Each number is 128 + 32 x the weight over its row's rms, rounded and kept within 0 to 255. Layers, rows and columns count from 0. The size above them is the row's rms in percent of the matrix's.

# layer 2 attention output (transposed), 192x192, rms 0.0423, rows 83-95, columns 0-63
size [104 123 115 103 118 111 114 112 106 113 106 107 109]
[[138 109 147  78 109  45 146 137  55 133 118 135  68  38 108 134  85  51 169 125 100 133 117 128 185 170 103  98 108 141  93 100  95 105 168 185 133 129 163 130 103 104 132 138 121  97 121 134  97 154 121 118 148 114 167 107 116 148 145 125 143 183 101 129]
 [130  94 159 133 171 157 154 185 159 185 129 129  78 116 119 113 117 168  94 158 105 111 118 171 100 123  70 114 103 140 171 130 176 110 129 133  95 117  56  70 119 136 124 155 109 108 134  57 109 113 136 168  97 164  88 168 125 142 100 125 175 138 130 112]
 [112  70  96 178  85 159 156 203 151 154 111 162 176 151 162 107 133 155  95 145 114 137  48 164 128 143 137 132 119 116 118 175  32 124 111 136  86 114 135 109  74 120 174 190 127 119 179 141 121 175  99 153 167 165 104 101 147 138 119 104 146 132 140 140]
 [140 181 134  76 127 185  99 118 153  90 152 139 139 128 137 160 148 111 137  72 138 142  90 114  92 133 125 117 150 198 125  79 129  72 138 123 185  65 122 144 128 118  78  92 126  69 106 138  93 158 147 120 122 168 119 149  94 132  78 147 150  92 161 195]
 [138 119 137 146 165 125 121 113  94 111 109 163 145 181 114 153  94 163 134 152 110 120 125 151 120 136 103 230  56 106 122 105 179 153 130 137 134 117  54 153 101 135 142 132 175 148 103 121 129 220 126 172 144 130  90 113 154 130  78 129 155 177 178  92]
 [104 156 159  67 164 105 123  91  62 147 120 151  99 141 154 119 106 121 124 130 125  99  77 116 163 134  41 129  82 104 178 193  71 150 169 171 166 129 124 145 115 114 160  87 118 146 123 122 154  98 152 101 114 152 201 103 106 153 134 136 139 126 135  91]
 [159 151 168 158 135  59  99 122 114 148 111  65 111 174  94 145 139  79 138  83 109 147 119 137 183 131 107 103  89 110  93 125 186 167 144 143 167 135  93 157 130 144 117 114 141  98 188 108 173 184  78 138 153 177 138 100 143  60  93  82  98 110 153 141]
 [114  95 140  99 159  94 123  53 179  91 115 142 153 126 150  95 161 100 122  92 190 109 133 170  97 113 113  94 199 113  61  53 136 119 106 129  94  77 148  82 147 111 121 155 140 169 121 169 152 181 123 112 120 156 140 129  95 139 155 183 178 106 135 153]
 [161 134 199 180 173 154  79 156 111 135 115 176  81 162 148  67 153 198  58 119 115 160 128 128  93  62 144  59 157 198 125 187 130 126  82 152  92 202  91 150 127 184 135 121 175 163 163 118 125 132  89 179  62 131 136 117 118  94 142 144 135 120 164 131]
 [119 108 141 171 117 169 151 109 119  84  76 151 169 131 106 145 155 135 205 124 178 161 138 101 104 139 170 118 156 141  64 140 138  95  79 104  90 120 101  95 176  84  62 125 105 166 123 138  72  94 146 141 127 171 145 132 174 110 100  81 105 162  79 129]
 [190 124 162 153 150 137 160 145 153 164  88  67 130  94 104 187 127  13 111 142 129  92  93 142 159 164  79 152  77 138 206 166 153 123 205 147 170 148 144 160  91 192 160 108 118  99 115 102 144 149 139  86 110 154  93 106 113 101 132 141 112 142 114 165]
 [161  30 156 143  82 115 114 117 153 140 117 160 129  96 156 125 154 138 184 156 160 145 151  93 178 124 159 128 188  77  85 157 129 103 138 114 118  98 151 113 156 185  87 143 126 107  90 109 130 172  98 146 127 127 159 151 143 126 127 147 126 137 120 209]
 [109 126 137 110 151 153 108 125 146 167 122  93 102 167 110 103 101 141  97  68 129 145 144 182 151 134 152  99 146  81 152 135 124 147  66 115 179 103 140 137 141 106 113  27 137 104 113  80 105  34 151 130 150 107 138 122 134 197 140  68 146 118 137 136]]
# layer 2 attention value, 192x192, rms 0.034, rows 84-95, columns 0-63
size [124 117 104 129 114 119 121 113 118 108 108 108]
[[143 149 147 162 132 130  64 109  56  82 130 123 135 117 119 147 134 134 155  86 167 179 162  72 159 104 180 118 160 164 125 172 111 172 135 144 113 122 146 142 121 127 109 118 131 105 110 179 113 142 111  84 154  96 190 122 113 106 131 113  88 196 150 165]
 [150 104 140  91 178  86  94 105 133  90 116 116  90  95 160 144 101 152 134 122 135 108 120  56 127 139 135  90  94 133 112 174 190 121 151  88 141 127  64 157 105 125 120  90 102 154 121 126 126  99  90 102 105  96 172  96 117 121 114 127 118 105 113  92]
 [ 70 106 131 187 174 111 104  70 157 151  93 145 156 115 114 135 125 190  83 161 109 153 173 141 132 140 125 113  99  87 113 156 142 153  92 152 100 155 139 101 112 125 170 158 120 183 176 110 162  95 112 145 151 102 145 163 185 122 155  99  94 146 101  57]
 [107 111  84 101 120 133 166 137 130 101 130 202 124  89 129 121 119 110  94 146 120 138 127 162 148 138 161  50 144 158 139 201 182 149 137 143 109 125 181 102 115  95 112 103 145  54 146 133 134  42 152 111 102 157 190 134  81 143 164 171 130  79 116 161]
 [139 159 108 155  93 139 176 141 172 129 167 124  80 120  99 137 151 187 128 129 124 157 205 128  92 134 149 161 195 182  62 111 136 105 143  59 130 126 127 153 108 110  79 136 128 101 153 111 112 157 138 125 102 145 129 145 141  63  91 101  87 115 150 145]
 [147  97  99 152  94 169 145 147 164 146 136 154 144 127 147 167 100 144 133 164 104 117 117 110 104 127 129 135 126 156  99 106  68  97 140 155 104 177 139 106 102 132 140 171  91 145  94 142 117  78 164 153 135 107 158 187 114 197 134 117 178 104  62 189]
 [155 120 141 191 106 134 120 128 139 134 152  63 146 133 106 129 153 179 154 131  56 170 160  84 158 173 178 128  41 132 162 125 162 104 154 156 182 188 151 173 130 152 180 113 143 104  97 154  80 154 128 165 117 112 124 143 124  77  93  64  80 130 110  98]
 [ 92 163 113  83 115 136 171 174 121 121 111 107 193 125 153 171 127  81 155 155 175 112  95 121 111 159 131 153 131  92 146  74 151 116 138  80 122  66 114  70 141  84 135 143  51 105 126 152  91 171 143 111 181 111 129  69 142 152  90 157 101 114  95 139]
 [127 150 128 142 115  95 133 177 150 138 165 110  86 135 144  87  84 136  92 136 106 123 132 186 144 156 103 140  73  90 199 137 107 176 193 199 156 122 127 116 118 147 144 104 146 113 113 166 173 112 103 120 175 111 130 129 101 138 180 148 199 134 172 169]
 [ 99 154 106 124 109 109 120 165  98 148 167 134 106 125 110 114 152 178 185 111 142 126 132 138 152  94 198 168 215 133 101  96 102 147 137 126  99 117 127  82 147 130  80 163 166 154 154 122  98  65 139 189 132 112 186 127 133 146 122 129 189 140 151 111]
 [ 96 172 108 133 153 123 107 137 161  58 141 147 142 163  89 128 139  95 101  69 122  81 129 166 129 178 128 119  39 129 145  81 113 132 104  75 115 133 113 123 132  83 183 119 136 141 141 141 118  53 133 143 163 110 133 154 123 182 155 119  97 174 101  59]
 [ 77 154 191 151 141 135 131 136 143 101 131 209 121 114 106 185 118 105 112 174  69  83 124 131  62  92  86 112 118 123 131 162 151 109 180 155  68 145 174 125  70 128 115 189 124 151 146 173 136 164 114 100 136 145 128 132 145  77 153 184 104 122 137 129]]
# layer 2 attention query, 192x192, rms 0.0339, rows 96-107, columns 0-63
size [ 98 106 101 101 116 111  92  94 101 102 102  93]
[[136 154 147 173 161 100 136 199 126  86 119 121 230 154  87 135  69 174 175 156 145 144 127 143 131 139  84 192 196 166 117 112 107 144 180 132 140 136 133 111 114 154  47  52 119 131 104 117  85 120 140  90 117 194  53 112 121 164  93 113 129 158  88 113]
 [152 143 129 169 160 161 142  99 111  98  51 135 174 113 123  75 180 111 129 164 146 105 106  74 143 139 121 166 107 130 159 205  94 160 164 134 155  73 157 159 159 146 120 102 173 128 114 207 125  96 136 144 128  83  75 118 106 120 134 163 157  88 167 107]
 [139 154 174 120  86 180 108 121 112 153 156 138 107  99 160 135 121 135 166  94 169 112 126  96 172 118 139  98 142 126 169 151 127 130  69 169  79 116 116  99 111  98 148 131 201 139 115 176  90 131 150 198 149 173  58  49 143 120 140  86 133 117 161 139]
 [106 139 105 184 114 101  95 120 110 162 120 204 130 156 134 150 122  43 175 110 127 122 192 124 147  84 124  58  71  97 146  95 195 163  54 122  67 122 147  83  99 168  62 128 162 117 116 162 126 172 123 153 213 114  96 112 132 138 141 124 156 144  91 159]
 [ 80 109  94 131 205 168  88  95 112  95 125  83 132  78 124 105 106 101 134 160 102 123 130 128 152 115 131 191 107 145 146  99 100 138 157 143 136 111 141 164  91  65 144 149 122 128 137  81 114 132 170 137 158 118 164 101 146 107  73  85  72 141 123 131]
 [125  90 144 125 174 160 129 110 150 168 119 162 103  81 132  67 144 147  84 139 138 106 120 146  95 150 120 131 110 124 146 145 153 117 171  89 117 124  97 141  69 125 175 164 120 138 215 203 139 143 131 111 108  81  84 171 146  97  81 152 128 101 120 177]
 [128 200 113 164 108 150 170 142 132 129  72 131 146 157 101  46 145  82 174 111 102 109  94 105 113 154 160 126 154 160 116 217 141 128 133 127 158 140 133 126 102  91 118 216 107 161 131 132 136  96 179 175  68 150  56 138  94 129 150 145 151  76 125 214]
 [165 172  77 130 162  88 120 118 101 161 101  79 116 148 138 169 155 129 110 233 173 139 143 143 156  94  95 113 115 121 109 156  95 141  74 121 119 116 159 189 119  56 123  80  76 121 181 159  87  85 102 126 150 138 170 152 157  94 130 142 157 109 106 154]
 [ 87  87 193 106 193  73 151 194  63 128 151 137 115 148 109 138  94 193  58 112 174  74  91 168 135 108 114 167 103 142 118 153 137  80 161 117 183  99 141 123 138 122 160 155 124 150 137 113 129 157 138 118 156  78 133 144 101  87 136 102 152  64  62 119]
 [ 93  66  94 127  76 112 112 192 142 158 187 121 152 150 107 108 132 153 125 121 121 161 134 127 112 107 136  79 100 184 179  87 150 124 136 157 150 205 113 120 188 154  91  77 195 193 150 138 109 144 109 167 103 119 119 142  62 188  94 179 155 153 101 127]
 [140  77 183  96 116 135 152 165 131 112 129 104 101 106 144 130 151 133 108 172 151 111 128 132 124  90 104 150 127 129  94 164 137 148 128 126 146  80 122  84  55 173  99 150 175 112 148 173  65 110 148 132 100 171  87  89 138  88  51  87 158 113 111 123]
 [151 118 124 135 104 156 152 146 178 102 149 161 163 123 111  91  86 148  86 135 136 126 123 138 145  93 115 134 115 138 140 142 159  89  97 147 167  81 111  64  79  93 144 135 147  69 175 148 121 145 203 167  91  99 122 148 155 175 158  52 100  78 145 135]]
# layer 2 attention key, 192x192, rms 0.0341, rows 96-107, columns 0-63
size [109 112  96 100 110 113  99 105 106 112 106  93]
[[135 132 100 109  74 143  78 143 103 102  99 131 158 102  96 115 103 192 174  99 132  79 107 125  89 103 116 118 145 130 152  83 162 120 192 159 131 129  83 134 147 151  76  95 128 142 169 163 134 127 152 129 107 117  90  92  66 155 109 138 181 152 101 146]
 [165 133 167 156 108 166  95 120 102 125  81 141 134  88  85 138 172  72 102 122 125  99 126 141 129 142 101  45 159 121 116  89 124 160 115  94  85 134 126 114 187 155 122 129 182 130  89 132 140 115 143 138 157  78 127 105 106 137 151 126 157 127  63 116]
 [142 100 141 156  91  81  93 110  63 160 175  94 124 145 101 118  75  85  93 101 102  83 123  34  83  95 127 144 132 109 182 145 101 131 122 121  58 114 109  74  82 157 171 129 118 140 113 134 101 157 105 160 133 175  76 101 115 129 124 166 140 137 190 168]
 [157 129 113 122 119 137  84 140 184 121 139 158  96 107 122 135  71  82 116  88 102 110 157 115 157  84 102  96  95 126 122 129 156 142 131 120 114  64 123 157 122 134  92 120  92 136 126 127 148 107  63 149 123 114 138 117 141 103 142 124 114 136 157 157]
 [154 127  98 177 163 113  52 228 123 159 154  64 146 178 143 180 121 148 138 172 152 184 163 141 106  82 151  94 143  52 157  77 153 128 147 134 132 171 153  89 131 206 141  94 148  82 103 142 125 135 205  96 104 140 136 115  88 129 160 146 121  90 113 123]
 [127  63 168 158 177 106 156 164 162 144 148 152 127  80 121 160 126  98  57  81 141  73 115 186 122 134 140 155 176 115 173 149 116 111  98 146 102 124  83 131 108 118 105 167 136 117 191 132 124 156 113 117 108  76 136 146 107 160 172 100 151 122 199  88]
 [167 130  98 175  67 159 126 101 156  92  77 145 121 118  98 125  97 116 110 105 129 144 112  76  89 140 149 118 156  83 105 132 134 147  61 128 122  80 103 153  79  78 178 163 177  74 108 109  96 120 119 187  99 127 137 133  65  75 104 134  98 105 102 221]
 [ 98 120 126  53 105  67 138  64 150 153 114 134 148 123 140 154 177 130 166 188  70 137 105 149 140  79  99  99 106 126 183 108  70 130  92 162 107 124  93  92 132  84 149 126  69 139 111 168 155 115 100 163 161 139 148 120 116 155 112 168 112 134 137 123]
 [ 58  75 141 138 142  93 130 117  68 180 161 151 146 165 127  78 142 136  93 111 125  90  84 137 152 108 166  98 124 161 153 111 172 169 170 152 138 131 145 138 107 119 123 108 100 100  98 149 157 163 138  60 123 160 182 158 106  88 121 141 205 129 146 112]
 [ 33 150 143 147 115 178 110 149 144 124 134 180 171 131 123  29 130 130 162 190 108 156 122 108 127 190 142 132 110 158 131 118 130 182 125 166 146 146 105 142  73  55 135 133 146 155 170 113 138 168  98  98 118 130 130 148  98 132 152 131 128 204 154 127]
 [148 153 153 147  64 134 136 168 113 130 138  95 134 202 156 168 110 160 152 150 133  70 107 181 106 129  92 107 131 159 152 137 128 108 110 175 146 120 196 114 128 186  82  42 143 148 149 182 118 123 123  91 145 119 101 145 141 143 139 143 132 132 157  99]
 [104 164 116 108  80  82 134 135 159  65 154 111 127 109 174 123 104 113  77 154 139 156 142 152 128 136 124 165 110 125 141 105 160 169  94 137 187 124  83 108  98 106 128  90 155 142 127 129 177 113 111  89  94 107 139 123 136 138 124 164 116 123 169 155]]